Weights of a small transformer language model: 26 layers, rotary positions.
Each number is 500 + 40 x the weight over its row's rms, rounded and kept within 0 to 999. Layers, rows and columns count from 0. Numbers have three digits each. The size before them is the row's rms in percent of the matrix's.

# down: layer 20 MLP down (transposed), 1024x256, rms 0.0526, rows 353-419, columns 64-127
# gate: layer 20 MLP gate, 1024x256, rms 0.209, rows 354-420, columns 64-127
# up: layer 20 MLP up, 1024x256, rms 0.218, rows 354-419, columns 64-127
down353 102:555470464505456487499509484418431518429535529500454483473455521552458489497412476480483480455546533525470500547521515472509529452524447564500507506490505493539489444517467588486492437516467566
gate354 100:510463467499471503549563479511477517454557442462441554482495511483475458436522471540489465470517536531482493430580432489475475481509528438489561458490529485553580598508540480545559522557460459
up354 102:503478474452455493537554548511509499493502470442441560496475523495539564445531552481433504488484536522453477543493454584471537516523474434536476473522524472535523474440457529481455510487532481
down354 103:460522468448497492578577485517457499471448498431472509591539559450577437447534498486489480492482507465497518534516531464575514544423440511573489505553558499504549556491480439558497416508475564
gate355 100:563503394471452546475549514415536506512473534545481465541463422476553597525462487491452583462502497475534487472521562470476529451505496605509515427584522442504433536454477532492577515503540513
up355 099:510548466575412498494461472583531536468531422451496551515494452539541441507547525495534482468505411574516524519504527462548478462458462485475497490524533497517514460558527462488495506505465544
down355 096:505511535464483446501534577533544438539513545528517480493483472537492479550537512410497505495470515504505511427471539451489550462460523497518502510577564525512527511491522501489571432532540544
gate356 098:543460557489535584430520547477435452504440464532464508426528487492563509523523579471549544438507496536552493458531486532498498463481514503546467574473523511500396520491570463501476491503568430
up356 098:592535475492505482480567475503562489460561500441445429499504519474465478493567489540522469496399511520544543525477450562512472467520483549522526523491573465493462514490538455505481458463527464
down356 099:530510480456493537518521455460554495472524474443506392553510470450511497518470518429518523518463464558452526527460475578549534505437498540508512455466527486561513525519485401494492464523497507
gate357 095:487544412550480528473408478543503495459429450501515522511530452512542555493521584531555518476491486594489451530518436557449433453510526555492514459501458515568508515465547452507521487527442497
up357 095:544494511443547500550408515427522477541563579517432520450506479520464439510533463519489473479488531473504463469451508469487498440470554442581527545488510459559514434507470520471466491506432532
down357 095:593498501503513555538472526520456484510474454487522458472484599477492480465500522436520563565533486462499486483505455534497475510532507518537519506501339440537518495541445463466539495548549466
gate358 101:522508510568499495493488510506465516589503523506540480477429500517437523464543543530523506488522531449531545536479520485522518488436521474467551445496507480471479396484468492494536575464581516
up358 108:462485507473464526437486453580442523482479597473558556472532515493499522510489553554520508522523496518517466457442542418446517550532492514499417512461557527523509442482515468425532517506512483
down358 103:431445433492456512474517490479518497548524489399442496500485513490510503469533503453531487536479538542485469516545576371490440388459445459514475524497419529447512503459430457459414449522455562
gate359 099:526507517474420484556569513499481516484505528413474504538530461515550519496566478482506542493504540460470545485536468533487532494566419501502519470522490540493491449479448510516522518450553494
up359 105:495477487556512495513469515482459482492506498542503454519497470529456537461459555482433525462445482518462412538456488511478542552492530630500478511518514482528546558505560450563454537518487429
down359 104:541498489411448483465510517473508522559458477484509467600519485478483511438589472567535515553489498520493525428440419553490457510506508537539522485586513480542472534506521480495406523557426468
gate360 102:429548496503513493488493487503472495408500555574442518488544495494485455510573533482531416455507557487509533501553492477516540481473452530456497492529441558523501491504481506557511481450487505
up360 096:486534479618455539574443485472518520445517507466526513431439518464511490419457541464513574575538544520513475496526475509551539531505499517451535571486513523563478413527499461436493500474399538
down360 100:511515509486542463458473454495455443497481545503473426539532472503538600461486463516509553498519492552535533506478449538449481520596507506550493413519475559488463528509505464456532438520507537
gate361 102:488575520461574456495583429550465508483460523526571562461520518447537401491509489573517556481509534487501513515444471510446467454495507501492471504508541517447471443462549480454507547526570485
up361 103:529510554558492500517499407510402469528523550530527464470513508514518535468537542481510530530443475480426434498472517562478434478455522563496465536442567493531473498439507486525489551480584485
down361 101:532575554523480435508490413491516460515572506510499500516509490539440511522479478547503538460534468491509500537409515559516407556443489500518514529448496500517504476487477516543464506424479455
gate362 088:542513533515442461458497518470519434490610485552469433480502491460456539482452492437508435505470476446483469490454494549532569535585551514507472519501546545502528501520439498515509419570550508
up362 088:555489440450551554636499527564452569516468429450487500437473480523472443507516543481521483596461506535541477546513512548501543458411495471533469417505491478519587503500561557524516530489493517
down362 088:489479522528490501443460550522438451469496523514419493622528466460563463546509462559521500436461539505519542467500509455527457511549430570443541537487442492469515507496442508511449507475505440
gate363 097:449532411542507452519544463527569532498483499543458539560558470522507548574517495534545525529514496440546563464500492472479469493463567537569500432427477523464478538462518558469523490526502564
up363 101:572498526543549504492498576465484447523446593518483539529491583479445493554474449489453450393462484532511486523479489492459524456459495499531525511515554545512463516456524512531524466459483461
down363 097:548459487500472521537560487446475500523548491453499475526505460457451497536499550542428490507458574495508499553471495513530453463516506528484495443497486478476426532527497457524478452495482495
gate364 101:543526459486518527539500478490458473474548480515544444534507468503579558489456534437482556544476488467462475466487550459500519490455507501528486505464537488493529530552525456537478471534493469
up364 095:543496533516488611490475520464453552492505535490474499507491528492502514551518481486518473450517484500489488509498429486486502499515501516473608511463529537526427471500480519435577520477559490
down364 096:488468525563561517523502477481467538539531452439396541584471483465574429452612508431522532468559544524562499540427493517458506494417518530506588474475521545449512531498514540511452436354547544
gate365 101:561471477487503485525505499546520457536425495533438519480500496453522534500485467516439523443557475548528566542480519486560419529475535559498504477486470516543433546503503544516579470529454463
up365 104:505408490557537427527550499554574464459479568497482417480567463460614493479462539523491500569530442513487497473469481511480442493466449514454551487540513452511465478443494462463470512421483572
down365 103:489432497494518555489512474524525530470450502585457493591481456456452459553495560488522536457537487556558519503530484479498501423545542543519537509466407397503497528454496571409486505450511500
gate366 101:566496440499492452482485516512479457589453493516503491505588461469508528488458518528500530566436494522461517502464556547466478446430483505548429502498450533485565519537460497513544488464551516
up366 102:594515465559509488539505479495505452482470583533524503519601576431517554512528456445463477455487499505514466573449484492557504518490562557566491476531530485496428534448524477481557470519455488
down366 097:518506564509417523468493500458414393489477529450513526575464490457510501493508507572480548566527486511506445482408548516445512501468522532508485488508456516489575469535600536515517509539470482
gate367 101:549493613508504501522539475512530509451473441474424490466494502472518472507494480571493538519573467583492513485512424475491503522556479521552567506485508543567511482508549508567514490493501529
up367 097:495437524479481543536533470516515468476563445476517440470483530440505446504494486505527452561511523454513504389552490544558563505560491479494493502475466527435508475421554566452550463487485474
down367 099:452560500494505485521520521513523443497505470456505483474478526478541547483529478517424526450475509498507547579521522500558440489516498528568529490547492484534443458544477536463505501453451538
gate368 101:473455612504550491502479519488517530488445511529529541564540480432490540527455503477467490545479557469513576531512511487455410490518420481568506500523531502548547519505460517527466571511464458
up368 104:481468558420510503526557523477413482447490437510564542494560508404486456480528539444551484568512506535515491514509576516508509505526431439539536460489436519501500504472496494447488483544467535
down368 106:389538541520559524503531499488478503468510458555548498517473478459466492460513555490503528512499543466487513485544488488506488488520463488525492514516487479516553502540527585521485507572479526
gate369 099:551548511419520481472538509534542485466523478499492503562497452447512435455478458562511552471503516475512525570458455579552516500557554498541554496468578479511519569525460424526502522422548525
up369 099:445442513458569504441540539436461538405481544495490522499503498549510479489512459510504498574490540491483485427508471454479496522501447469454591490512471478496502446526488535489572495626457500
down369 100:486486487472421456440477546420553508574532544552511517466520433536539480517502494546526460559512575501485506493572563531544534423522547465508520525531514504507510522518480524517565588491493566
gate370 103:562543526602472444493450443486466510489496499509473496426577498467483464473535542511519541501503546430479509531517485436493488418496569537448550509488534509476458453517435481466466469439546509
up370 104:496457452473495496564446571508499484574508440549462470509528544534471505477514427474521557500536542514556513499504502482487449570431477470498567526513530492481525619522452423509467511471541547
down370 103:451505459458457477520500459559443566485536545458537505438511523494451554541425506495526589473454475443496507436522498465544428506577509500478507581526470442412478487525516490467486477525496443
gate371 106:429496386530505554516486542462477471488539446562431488512493512521418530568445536491528447557488435500531473476498424563545484473513602606524530538468493493521525468493489529512522517493511518
up371 107:502484493570581498532489431581520495595486484466479535560538433453556545555494500492471501466493498491508513465425493517510513494526486452505465478497507548539497478534495555539564571477489506
down371 102:564485500488532511491525487512614424499476584567500497550533497455451529512502528558585504442516535492504507461466429503477487469439505478533464490516462477589532518493484542512503500472514563
gate372 099:524497510538505482491514497487503541571550448453534523504455413612440456432499538510465508519543453475549506468485552581517518471480526447533534522491471571546558511518517443460522517527493532
up372 093:523525484511538484498512502471511535474559437560498454478534495530464547472463566557511502495463547444504428398526490587545421482454499470541482465503539560539522507501540521496542436466481549
down372 097:570552536616482437436491549529475503525505486489510505567436434474478524386489527437531464534516525513476473509548540515577418601465438471504491494497471516461558465476499485416482534447527494
gate373 095:456499553494496473531519536516539499453513505506501494451495501478507467534430414511410529468514444459476533508492475465495494548493447588520457493537412515530549517460527369531428499519486471
up373 095:591466453567486511578511525507474463494539511496520444494496537452495570532460465456509494456479460455468443485540580518476553522446440596555459445446487482490392502510557523456411515568488452
down373 093:459437505441515450542459482497538444536510548470490496462515552498489504493497465453458500492522518471482416508468519531461466504489503448427536486486465529442462451447536548529419502499382480
gate374 103:490625574471466544469483484458505410515550479551605509530518518519440555501513483536525470512532517533524471570570489470534458448502497476527524477515598462503525457441578479450513528501490462
up374 103:544535518460545472484488519559462466487508571515428470492462477445473507531459469475536489491531442536486515466490478504417548561497470447500469581549487455490465541507529521473529473466486561
down374 105:449452531455520542510470564516442529486533532431456498563496482523492554467511463469482515487433516506532604529513483519496523478462507509485510443538430430517483432520459522484479452491551486
gate375 102:444544532474442452523490553500487531514504486509457474461554517499551516575446481485547522518539505466432508551531446516495594537533540493463510503471459473486485455466456485493506508544498525
up375 100:498493472459545547502476458592534466481479518503508514456548431524484474470541460556584471517511541434493558440499530540461479498487614483514452502518516474498473440539456464460550420517451571
down375 101:461457442456497552472497482598503441408538525484530411484477503508473574431507522539513492525498431496534529526524462474434474435516585515491521488522461499479441562508482474509429509561540418
gate376 101:477561468515475538534508526447505557430498439546549526384513438431507403470520472483497459467548490469461519514550481493515524512438499532422478467502497514512455474476566558484507453495495505
up376 101:475531460570460495557476515515437529452493462506459493469538589477500468537532513565514514495562493417491480541421480397468541456510502434530539534431409452472503553483569505537463498489552468
down376 099:438474468510495534486463576523533463482439441479499539537469530501590497550600514536474511514580487527439487485563571603467521503469447531554487516527468476532523535492569486552493505428524461
gate377 097:530496561477617492566445496498507452539569512511429508393487501448536468544424497498500531447484551479461507510557599540486472587456441532482500406591456445452491475486489507501504468498462488
up377 100:432503512466549523519503574469460491582508516436451541421472491462526482559469487519543534470493519456525423544562541525494464527453496555497507519510498556489531502513561495569475481407491484
down377 095:537489524481561543516462513494427497598587490480430492507536522468527493441497521457466525557498542534503395558498558504479448553537539481478510535534487503496560496544503524484468519497438441
gate378 103:451466476478444501473436396509545500541559534535473494477483429436431440489513508549512577514510472542423530458475528511515498477534499470547469470550543491475541516486502516540479518469491522
up378 099:481512458501494453527494444519460539441585465489543503487448465507536532483396556486502523548502502491485501477470443477560531518524501502471579515463462475536443458409467568542517483522490429
down378 104:452481563510524586543529551472474472557476524539494512505453458463570527499513476450488553473469580493524506432596547479496469536511524456487457446503504538493509476500409569477513560505433549
gate379 099:423491485538484507433533509473547474506521436465526476535544543498505487515497519499483510512448559488540553544550481434478589523418533485499490456522614410536544520562510524502495436467513496
up379 099:434524471539474520534491434509421462552448497491439522482495485490506490509509486452446469501539553514479452483493482480525442459539431536551401482468519540550536498503490448540553505494491436
down379 098:502448550459483549484518579461498465549540529495492469629568520464362579506428462525518538492494496472522517444501469460547471462526570489549437485510541575416444448447572515518446485537506482
gate380 095:574524450432635490473525504576454459425465502515460425475513485519498544448442459514547511483490432504482579512444460443464528475513560458458436545511445470488481481519548545483521496358466520
up380 091:434545476565408522501495467518507481518549451487510507530455487526516487454492567396425539424523543483511479490536475502496485514494515528480544518552498498462504469500516401508548568596486475
down380 097:546539515534563482455513522566458540466480594510461483448512541511425629512447441525547467509497468496453580520436443427422537456448537486441503503469424468511495483509481570502483428393463464
gate381 100:454557460443535436464465467488506456486538426486518452534579431462463410508504522458493520496481527465520471484450548492536505508509521519533558461482551424544492475445480489535538539455477535
up381 104:470570489427484550482493493455573496507440509481461490559554455544447482521447439505546523532474501426495454539469594519481492491501514459503527416492515525537453494529505496556521499551562544
down381 103:523522522502505522481479543496513525489496426468531511466461499429498502511484535511500527516528544473410506539523545527541509435464543531556561522463449592603504492407505500485490485463462458
gate382 102:538485521429494519560503515498499557534518489583434477440477587524475529528513522522528629570495489452490478501566507490419514471511494490505471465523464504484541560537492437517445457444534460
up382 105:491540501555528417434492513514509556504469500466543484531509439531543506493463421526457476448550528474449486503525521593441491506525463473616502512489524486520500518574452469562524516488577431
down382 099:476523501488502471462498435508500525585450504495524532581570456547444528469526555498472486476503497516546511523501430534459542461500513425532475504505429488521531468452494571470504566504507502
gate383 099:453535463440509524556473546518485500509541458509516489460456501463485500527554547583526473470453510483583518486543571463456470464498521472438465499526512508450484514486484578470541471494519487
up383 098:491524478443513478483417491431562526506512505480456550565500522541519425515517516581495480509545495521481440565517465524519551458463486575518514458455514523557553435460437524427550524464465509
down383 099:463573447581450535469482448507541455454518488518474549537511561495423620483530453548514544499540489496555461559484503500454457477600525505538475508422488483454466488550459525479514502473514520
gate384 105:519523558432512573550539484525479469522427530427519455464452539489489468467555529556510461530476488490432522508487507434533518477553500528484507462450513491534534596529507478479523541540516481
up384 102:535473518514453504484506512458463460458462476522462514448472419519546453515488503465571472471519551475431531556564443476496597516497454414543460513520540503467503517483438526481548585519528452
down384 100:474470484473553526540467424471467522533481521473496471525508573436449458577520473446507419482511510456491522460512489479570475501518495480555517468433463455564462552470476523474485456472480518
gate385 101:546492468482389511470487478512492506572462463486495514493540508518478474533518504547574466475446397518505442515482517588536457501489562507454475499496528532502433542380517456526540449426504410
up385 100:411518429481528501559459464483504480508513475434450543520540469492532487506469497497526529502546547471446550521567554539469520462517505471479499532494500502456479584497452521503501553481560538
down385 102:559466541540499491464451520506565492565561525489499441446532477520502495461493443510451474484517487484582490498466416441509522529502542484488479543520500478565532484542473469525484513557526548
gate386 108:477451481498594505514460455474552448461531476491510556453478495512464551409445434482490542499459510501502491496509492469570518513530509571468483497469484488496464474487480511564441424582472529
up386 109:547442449486466509478470473497520438452475471423506540470493529513491525463527488449450539487542532536526484468460501468517498488463571513516514573478489499420550586513445502573383487483474497
down386 108:529493511523497516498480486558475551601480438523576552455526553489545490571593424439469449516513477529536597447507510438513551496429481452574465506515463460469503455469463500463515485513546473
gate387 101:484475544455502524489535481462564448471498598499457434523542513439497450465509492535456564546499508507484532558510415459534554477444492536460501481534496553524499443525539490495527534469558504
up387 102:458481479497503489605561436515505515488460502580438520484547472491421443536531441537520513500494428520531569519498456494502461414471494537495531569509587432426532554537582406516501496473497506
down387 101:420480541438514488486553523507523443549553491511490529425542504526464541428513508495479492449507476517400413502509583517449502471515531385520580449531522495519504494558484492510521505532451490
gate388 103:442441472508506595471474434492497469536579436484521535503502490524516453483520490519516554533457554523468499510360511574491524527471458556502577448522488535514507530439525490541460511449535449
up388 105:506553502437515441472525519435477459527525562500487460479467468506524495531546578399566546539546514450463475515491486493513480410462484398512455539535438467461580395533495499529551497466505573
down388 107:521577495470507535523481457510456524512498513516506499514536479525510484517454425478529531526459522442458590549474517533486538486475599461485471471489458546497542444453506477523497542428536461
gate389 104:556507523543495464498453454526494468461498473542502469480542506507503573507520478492538452436488547568501612519510561475593507557446507497489465446441517499494523514425543511474489443473506481
up389 099:522542462524473553427472517539480505479470532551555546611505486488545482441446514445543500506467459485474486523442511504468484502580504522467457527420521523513511483510522496509537509485462500
down389 098:511429517541427525453560401520521539482489508494501468481475448549509468473475505493470577490539424471463385473421524472546496467524454485488546440461529502539467567571416462489524485420509500
gate390 108:505513493435562458485504527584476494452569472528476466515512577556530486489425514516550491502527569478548493485417475477535497471491561599433467568444476466450518501527479518503536413422464470
up390 100:524479487507461451472456455521495479525475461519467530555446529534467513513455561492505481433473523483431519492601417505492520523519490502507451518519516476391583554466566481449517477517540540
down390 103:534499437524548451507534566541480517417587472458514493473518518483481530452492481502537503528569515436485486466424512502510524471529570503449472564463484497506476457554419536542525486449466491
gate391 105:448502476415505470567477560450505501534483472498540519478397525499413475466508490522472512477473481490476503464479520543531582497549614472503500469504476514497501493530508447424426532448485544
up391 106:515443515540505572431520495513437414534489557520518476472421465519493508524490523550504562546463520456493538486571517554442474432505476433515495566460505572512525557474528535499554507534551514
down391 103:503493506548473494536572498502447446432514471445470392472546491546490597481526514464508471469441575526514491534447431427487523551574436477544512577539475455531496498550486497439514491542446484
gate392 106:554530485507484519421533524545534486439434474414486458450471487570503513443524565504428552540534503477543472533525505448498504508468404507510440467478446498464488556535556559419495452417456409
up392 109:469500470488500523473500492449493464507503466496509541494528487413481468446520465531477480562548442588436559595501442482598520479486575514476535577518491522499510534484457486536518487533511439
down392 105:524440457557584481484484490512492547525506481474464513438528509541521537504510429434504492482523485498493464524468439506519491493502485484500554524500463525423468502424492543496542512518512451
gate393 100:541483488514485587467480429523547527522532577506459450464559456526434504504524467488488513468534482517501524550520516491483491450514532432510517438489539477514542561482486443434521537569448477
up393 098:481460518497425514515520517448477550492535497514548488482481520504474531424509466519535426450462604503544525463524598556518451552492548547490515472538413558523499516529597462488501557486412454
down393 101:510597547488481510474487503506512540434500495475528588438476495554476451545553483454500493506487521534557522524542507488447525495483487509480418487498521494439539512563550526455519427505484459
gate394 104:500518538525535539538476546550501489465521590551456501551486480458526504445508458469490496481480477561481534459475541531428547560439522579494505518439500525553470511473527440514507498504487464
up394 104:510584459488501544548520493540490509567537554468483466519489505547539567503524543577480486493498499487495428556485522450514513564425524495422453505476543549495490494427478496559581551464510484
down394 103:395478477471439526483543417501559517581476531502551477546483526468463558470481489480475475466515449531581484444498584542471543517537551499482512507529512540486447486539526484504464447510535470
gate395 096:509586506498513467557407502517448518473498475478439475458396555474521505433492455465499510487532476507465539551470505455476512517454546492506543493468461582492432479516459447502520510466434559
up395 094:538542475445464510514435481497512522539537490493503519455482493522452515499505457502538450464494505498496518501598465450469522468455511481493572505494532496530507500499512582463452467485527503
down395 094:481528539465556505535542514555504504437537502473500501464534550498504501441480481498514491485492533470467550466488511521513536536530456449393473465485471451500444512388521558523451494454538456
gate396 103:474457550496442468474504579542481473543532470534428485445518576537482531537428542521473484592501501484543528521464484470548547417462538437499519564529540522536491454537536464527461508535536478
up396 099:480491470548536548514433565534448473493537440460527518494531500545524558549496521509517530393476396515451588491512483477518452497539440584510549478459511491455512538492526532530540531496516572
down396 105:566476508468516575510398522511496465406552442525444466446482485622431447509535480432506520437536492486457546528443445443508529496451459474509507450448428518535480532459480535471468490454529477
gate397 108:464483440549496491493498518445493463601485535593494552576501523430539541520585589481507503462498535450565492504545496470482499439512519481546464470463532544468497501474589513469479497488399533
up397 110:516499541415498482485509503512535490565524507476564433405541482455471552498468486461525541536468486521488565512497507493595523544535592486517516493465453444537524576477533482537438518446520438
down397 104:451462514424459509545500422499476458511463508487498538451517517501385468490417432524517499547528491468514506501481512519454480539516443486517471518552444473477484506472476437501483489490448473
gate398 102:537534463440427497576525484530499471500530447572485464492487474508475508523440529477421505556460495525482474503522485381506493428508515507504523434462554517463561492506530495488558405527560497
up398 100:476437470517495550529432451499497508464482503511507540488551393521475482458482476491522451476506500430419516503483526599498425512511510470576490495551470431411442498485478461490470571503452536
down398 098:555542504485517562466459480528476558519534524493439527498475572470544569448463411500522447510563478483473465494468456465517495498442463488537516478498477509528426470511433533528460538440510512
gate399 100:521507551562488555476443527459492523450478569505541471482561516443576443471505475520483543506476545487501498505538548422516569478519516517490525522523498487482450526461520486528542476531527500
up399 098:495474489468516482524578552505480477503496475495503465513426543521511481514513541473540537506449516566475582435473499484514516500504506483541408444504507509472624557404505496439448515473519519
down399 099:482470490507519463532456573481540512583531572552444502449524528523546478517443535493532492466495508499509481517517485547549525581517485551454532554592461500480544426483464422524475486509523507
gate400 106:501498471523485501540524511531496547516531464493516483583530467424514582449466527541510585541524518524471491522452504522538484408534482499494529466555488484531431532525523562442460577498467528
up400 107:570497505516491550446541522505553498510467438496561427494549585546462513495484544496570496525516500519480474503497435544426486438436508460456585393476413564469517604558575531585504522435525492
down400 104:593594540525537557526512516497441481490515465503467473408442510495462457525540535516506515469548508552533515496544512487463453473575471460520434506416524560530526511500565509521489452539546497
gate401 102:502532500526515459485484519486389485513472435544505460512487474438438521525482465570473561546548512539500503505450594484574485474603558471449549466484449478512527533569497515401567546501496571
up401 099:513514447479493456497539442538557463475541508563455505518510544555567456515553443509550439519443505502440625483454511461466528468532460503517509504560498491479550471482558420537494515472505457
down401 099:534430570566509510498489457485571517501514456502386521560441525479482532543491430506508483428415419535511504463537432465501473500518491545481468482476545557484466527468531532561453472534537497
gate402 097:499470503553423470508487513506538480501497536545515489581529515478462464495497548524407516473513527458447524577475544455505621497485480528468504458505476525451507519548470555489533446491445528
up402 101:441516469505554566543562532475548464499466458559530458555527527461593487525499532432460492477464539534537551495484504482426448498421497472501470516463546495508551541494492470559485481521484517
down402 097:520453505535522563482496459486539452500491431561425476485498478456468478536495536528540442431467520476539552475503458509516553516495441515519531532498519520514452545514521435588510555471463511
gate403 104:535559526456506530474536515493485497473535474529517423486508469482542468467500502454427451506452470518482511489496492502550431530456474483497491479519445430540469522470551484537540502448531461
up403 101:547464411542424591484532496496515512516526451518523515486524510523484516477534471492447479496521553500553418491513532479550478438492593568513451490455547537487554460483482522502592520472463481
down403 098:414512558504533515396523534547472500468474530445434526514511579516581484481549453497495500535435509509556505494578507516487473425537500451523467495468537456463438438505476489465530549503515464
gate404 102:395531521515470521547480456544499479481533479438490471580489498492555562417464561614450506490466500466477549480523495452553513466506429452527515463509491484517531541535506577576477483500534429
up404 099:498466485533524471509444533495474473524471487546535470523463414507486427532597506452528483506523602494457418529501567520544463479478593462491507478467527495502465434537446536500499506581470480
down404 098:569491465533498542529471484465458500545419518521574416524483480548476475576472466538483548472537521531456486644504499498472529566554561500516404526482517519448512486438532426482565535458538526
gate405 099:424468456538488478532559422546473481469561507516501510439482584513592516551509429459409523480475455533520491518537499503485512529572518546524455490480456537562511473551493530459460518532550440
up405 097:522446516472547555458517523551450578508422442450494526504562456510558546430486546418559433528482489479503444533463428567538548507457425498552524456487494476563528465501497561500456521441491515
down405 100:453484542551483524551522532568499518449489508530448580487519475405457535443513531473550511515436537484418492533466489357454527538539495539483448517542547444494514562510517542477487496442452439
gate406 109:517485471535439424575517597509532473531525579452505525532559515487472501485493478467470523499519502501516521525519470498469509490455541553510529513515524555542518502573475509480537560506441584
up406 108:513495496445549448486464444494542453560487536589513463461508516521410549481517474426449474502524488482511445525448545529468457563431467525504466610464549491542474463556464504562488478495485573
down406 112:541490498480534463461497515462490493576481500538577567473439423518553534565535530433456412514504490466513462500471508519521632518503523510559434549515473552533435514525569537574528447499493489
gate407 099:461571524439589463472528517472476481503499492529543525453531469573487481495515523537530517456495495471465544486512511511557564490535532485511442502524530500445457437458503562506524485529492493
up407 096:447565556508624455507452579481460558552539462462480499518542470528569504495546488491563577530433459526507487521513462543525516550520490465500475460558469559476509487529523451488485443511510605
down407 097:500439553526473468469530448470493449457508441565522563465537468462483486505470467490484473456589388457537462574524484478468504460499497424497558496427501458490506462503474455500450473494503519
gate408 103:432556527531471540571563492470436499484462503455442520470433500534538539527428527514459456495477498530504500466538489559464539515538497507477484472516532518574457508494535519542471555484533460
up408 098:542516440487451494464446508486505455510436465504512528519491498508487504561482544487470495534461502530507542458504477499518537518494496501482539488486547474444544456443535542475438477494470523
down408 101:496577478517492534495465500443439448498529490484560480456479464554519427472463581473452486480493458544498465521528490566524433533478485485541520484548496494513444498493489476479445577501535572
gate409 104:484564517496533487466452443520517522505490550455460494445530458438505446451540533483464542461449524481436512466515407464446563490472559506505509487512565437517551528507421489503523518521559483
up409 093:540504498486537515536489478436487505555471581512464460470537502467505506504525517483500511434490611473510476496461395472482542555451458488533492516516527447515574515539433506507504567515553520
down409 100:564510556459459451499502438507556524467572480443577505436484498510474552492468493470524452516539555455483435526478515535499478491527521511524469520439510454520644485538563508490489477503498508
gate410 102:487417432476534539431490549465513513547627502487496436480531441540466513551581472494491476487478532533513483536585459461558530495545548452439541514559449491592545539478534559468554460490490471
up410 105:473543445511485502561481488557469638491590564503555501558520557504446500477530418454480530465523478560489495547514475505501553520533509466524542490556476490521503511470450462624513485544488514
down410 103:464519473485570478550468430551463429567409531446519514436492498580461508488474580521516514453476506541546488550523558492503432463492493476419467526451605552476446557438565487507519546469463537
gate411 096:454480546464474507457506517498520521439531525528504486493482507434492465490455525430561529502486467507558458547522554538454501432501518492459535447496447551530454555443515493524518562443449441
up411 094:495482488484548488512467400478546480458533525542475564503451522490424497492511501464430505501526555484472468507572551515511525431509537538527525540547497540487451552519450478542525573498489588
down411 095:452503512546595533477507527492476501516556538517463492552554575519493457464503547451501452471553405497510481480599414473441476484545435501515439574511430556413475498484471574542491473472504511
gate412 100:477421483512496466609532529454454476561567545544502441518510467466550485455532566532429491477467476458457511545484538508462433575513529532494454477480451424479480459502543484462492444410499447
up412 103:519479563502559476580524553435560449549466464470489528547561583397482503556497463471505569570470457550426479545508457488509517479482558472568518521531437469494489562498467485467531535488475479
down412 100:494490554550512459488443492477527480491517532536464543576506458546509508469586545474525500496482512450525530580532563550479480488453601511531524465494508524500546445544553494461545473469493510
gate413 104:519484518542506500529550504474539522534515536526524497460456511406518534480493480496512513452431477547407523500520546482490555456447480459441548438485490528474600509440482548568500493438535355
up413 114:503474496476499436526482436468473480502563463463507566446492437539518475526544522510534409502514507520555457477504430394463492456476555496496509495495518506564511551490504540497506542508499506
down413 109:530504475508511410482481485490557493457532526546555427493448469456558493529495483461477463530447558522463487486502493534503587592509508461518594494541517554477575544401518464493518555512540452
gate414 097:492467555495467454468471493505465482508396446442533471561460511477588473482494501501493465505508536539435399528465571526511516585498496511521489492445524529460505527440493509520432536454435549
up414 094:517550472413545486497560441443460492447522536462535493555423443509544545482495526481540578510502462515538602511588497468457554523488450480570481507466512552516437519469406482538473536474497530
down414 096:540526516501500485498470458528486551510506511470569450514454538479516453461537549507530501533547533533545468534537490555501515525553507467440506492487487545543506507398565503425498500545514550
gate415 096:468476530580491506450478507523447442429491483525559525512471485522493456468525530515439538457544525541485562464537516481465507465533458537457473497479549464471497439466474509513598485573465527
up415 090:537542517449494449530523503516550491460501568432562499484465477511497444485522562479479535510456502494531453550542472599549408521465488549446497501548535459483548417510437473485442423536477485
down415 092:508564421510495476496536521466514477559493488518521509535502453554500507501493516502579470518484514450518509552455571493471533502531524437575437457500529459428428501486473512515536551451527521
gate416 100:486546563452471445488497450532507466456617522525506545546462506472463527490532446482476485502457489452549520560513432526489536467449486507515429481491458553556499447521508533525455487497496440
up416 103:499476485443521490485439467534490505498566488568544526522458487513539514479576472485502509442469505512519502423520493543442523472576374531526504530561490488499480526468552535582469449530484522
down416 101:487549525477458523483537536473504551520489514533515537414496497638443506498465528535488531453492482463474481465487541506448433470508582519579503475463549523500496493588510544459465509487504463
gate417 104:507576415503519490556458410458453534534555469474477486450444530511426464469520514551562494486462494420529544468448515545439482479496466455510582451419495546548461505567487512477427546502520546
up417 102:518578515466536538537552571544480516515461431469471543510451505462520495505507484528498412480487523490427456579597458524500420466556530531546548447458519431457486528492444573502459522488462481
down417 101:488484519498476482443495488561501457539495511530496503539509461500501518499563465462490512529449561479465488538542467429484508514478493524532518458519448507486559468559449554559506576390526554
gate418 100:487497531524533474470480559602473538517450494456519466464464510581518515507482437548513532507487472521493488463451521514472552589462479490478541566464496502461565483438508500511475571441494540
up418 104:587488486524517496519442458442494488510538498498496523588452497504513516548408531499634490514510542539502485461534599562500471519504453503501467460504464427486469478544480517542527504523518470
down418 099:527558511495528530528474510528481507570460516501519471489467498507525506522494507487429581550421539433526535492494547477556533438526478452514506528507513497425479507543488512533470485516499508
gate419 101:492544531523494482529444564534561520511492503479503440515538484513581538455493558455469567504503449520526551478474514453562462501509466536531506471549563456406495538544455529548477436610516507
up419 103:510561458484470479545493503529525501598516463470468507509528463526463457509512484456505565546434568501504514483446502517517427463561527433424510571438589505497533483516459467431475553567537523
down419 101:551538484454575489456574523437542587633523496488479519525439578466465538454468523449517476542437499467507547426503566481548465564550507513530476519441530557537489489507551526480559492458467469
gate420 095:446522503519514506429459523516525418462469461427445424513557473485518468451512516495552500532474528520498501608522422519456515443536499452488565503525376479513487490498480513481547527539479555